From a checkpoint of a small transformer trained on Wikipedia: RMSNorm before each block, 6919 steps.
Each number is 128 + 24 x the weight over its row's rms, rounded and kept within 0 to 255. Layers, rows and columns count from 0. Numbers have three digits each. The size before them is the row's rms in percent of the matrix's.

# layer 4 MLP gate, 2304x576, rms 0.0222, rows 1303-1321, columns 144-287
096:159152127104124103163083173154116128154152133145138136119132135089121121144070125138086184116126132134136151112153105136089142128120131100077125121151096119145151131116126152133096146114117136086133131101181124132131146154124171147132155133120119128095135105136132126174118138101150115161128151112108123151125111103084141120089087113135099120172118135163161165112082195184139123098120114125156159143126111115107163142111117111087134
100:151153108122097084096118153088129109094183101090146147114185151144069136134086132142155155157143114085167108121136120121118126119122133144142135111136115135064076153145067177106134093130117112126099099121136106151150127118143111152122136112133094126136091125162104134131124125135153156123135142110150107121143119122130126101125141084128141139146116133111141107144120090127141095146137158134168160133130095108145136140123169143106141
100:122135110155122128112165121142144137126140117123148130129129116155162130165075134101163155094157143074123089094140181106125122163136111094104128112147159138150162109125160201126138067091159149128072115135122132107111133114148163132137130106153126150111154137172108162136148132158147108155116101160140123143152094126104147179132156080193136090149142127124162176094106135134170135140148143111132107173115160135164112156149152134113097
101:118139107108125091094107164153107147103159129138124127120162128131078101124116170163141091153123132133121125148177131130099113111146138177102152132128132105137142165154156159106138120114096126069118107091137102135141096144123171115188146135086132094109146151115179108151136142171072138114130139083121084110176132095113147132156145147104133134198111146136158106152121128155103096105143124169147142112153113119109131143097107149126114
101:079127138148088112104144190111111105110117118117115121114140143094094110167127084150106179129112156082160113124170158111164114122139143160125142096113115097121084140163128134157129146129117107158123112134107147113194138108148119107130117110119089135156166113109110093128165163101138105134102111136130110129174136132132098161112137133112101136101160186116101160142143168105145127142102141166126173160124164146123125124106134132147117
099:136110162130122126137143149141086194169104179127159133122147125109157133141137141143091130146111121100084134137147113124097098111150152124123094111110112152116123168168137133133111147166093098101160182124121169127159198160138155129148112181140150151112163108150130106152123135143137163116129166142116078154130153102148149182143136153199170112150163117149125114128131145111116158139131102109115122169141120161109157135105141155128128
101:163146148123083167130123096142138136119157120135188119151123121152152163137150134109138105091097126076136104141129135137154116133149132132137158103089177146122172137131169104106145098129096150150110108123159106137131120122120125141149095110115103135101087111140121129141114104120142109097104177150107111131122151162101120155130125107111124122152107086142086108141124150126117163189108119136125113124129133121135109109118138164146109
097:121112144190138115166144111145145096115124140111114184139147116131122081149144145118152145137105116162105153116143106142157149104111169118098143106084149118103113121138146128158142159096153145140124163139135101124151100133112125163117157188126094145158086146150130126121114086164176149109123173148155120102108186112115108159165146102083119105105138129107167117109107087114122135147064085134107109142134119139099152094149109122202125
097:164133106102144136155119125116091141160140153172175149118115144109118094106141144163106116138118095153125122110147117138141093092128153112127097148077107084089109121119183138118119084132143109151074165126162130107114095118128114159129129103124107139107139093096137129120103155136113105133091174108120125150129149133112104157177121139102148132121152120144163152119073150151149135131126135125096126129143091139117154120134159119133117
097:150156097119118106107105148172134125126089144116194078142121152142125143122160111130113131125107138120156126146146126132122132116140126085127070125104151137186109132161119128139099181126140117134135088179129087139118177194119163148170107132085129098128100112103130136127098104084126129173132138112089101120136099131150145116164088136172158136118110139124151124123153129155130097123156143118081137110108130137127077155084142146116112
109:117139155133145118090128155132158100077144140110113114138131118113112130143134168126128131139138103171103123094151176112125118068109151145126126115155120157113100146146161142131148108094130106137121122169160128120150132138121127142161185142088139131070129127117161115129126067119126165156097197100114153170153121094118148105165143091125113096112107119150120157141109108101159131133120092133079135090125143126087118093127147142124115
107:122154141173120130127124097102136132119156142121148072134167149146125156149079134130134114136125121131079140114128105113107142114147150098115106168127113111132107128103110144101115103133128115118109143131115143129102085130136141148165158140137117106134125127105130163104147166128110133093121120129104112124156113128122156137126127134153148148147176155107129136107123160124131099135157139103141171113106134133115100138130108106139132
096:107086182085123135130133112174151135140120175141118122129091097145099120081114128126159140129168089072114093117106129162137095110128144145110118107138145125133148143168107165114119131111115120131160180134082131103147110129132154130133132159120147132090176074129151143133125123140148130145119128126138105171088132146155098140130140115107106080131125119115130107129145102086106084148088168099103114132140107118140140098110093161140105
096:087127122149137126151183149157108104060097131133137156148134148114095161170157115142132148158190131145162114094100132113135156091117168090116113141083148174156142143139135162104157142108141118122091138203073076112069111171171150149109133095137106104134116117127136105086141072175164093166130109142148161177119157094131120163114114110106126095151100172122097098109154151133143162129141137134111127153174122186135136152128124158109147
104:110163129130127111114129170082141139128138138102163111133119125116110119148137114122132131118111106122166113101158096102096139110145145138129133103097158156100127130123135132154136142111091114130075099175152129127127115132124118185152107128137145116128125127131161118179136153138150103143121129094165123133150133120162116104119115137132106083147116093132127156145142124150116118109178129116110114170130112161113144145099133127164111
099:167133135114135132106121137140125141150143155120120115110101131139089102124152120119105131143129116160160162154108120107120108132085082162046089175186101126113103153137106127110101144139166116128088139115107160147127147134112166179168092149097143136107164108173123153096117099169138131160116131155144085139137097114117116173134137115135139129167095106086130135145114145129116151162115152114109138147158128131124092134141138140143117
101:111133112149111092163132115136087151143104129100154086121136145155115147092127108125128138122145116091116100162125131160124129116137122139108183097127161125148131139075120090171154131150158142092200173094103130138144176129096141099082136118103093143102116107113117125101114125123165149149146111119170150098126148105154097129118141120106121150121155128118152119072095157116097155109123125155119110093082117132099127148138129165100103
100:143114154140133071122145111138116099145090102121134148131116163092128126104118136135111137096154101112133176122125135117172179118122085116110130091157165089143101148158139126131140143125147103114079186143147144121113182169097131144122154158121136128100133108132086149115146123134130115084088161135132144122121090146089151152088132112135153086112141116159121154095111156126089148143127135130146147161121127137146158118147115112136167
098:067104154093150155108129114146163100142158174129126146111127119121139078122131117143099100110145094166120117110119120143122156136123164116096124138134160099155117171115137124143066144120112153133146156117102123124162143133120106132139124100107092123138182125124153151160077133121125139145118168106100150086132158136156152127157143134117123137158158144142140158154132128123132159094124133113124102131114127110118099120151129141121125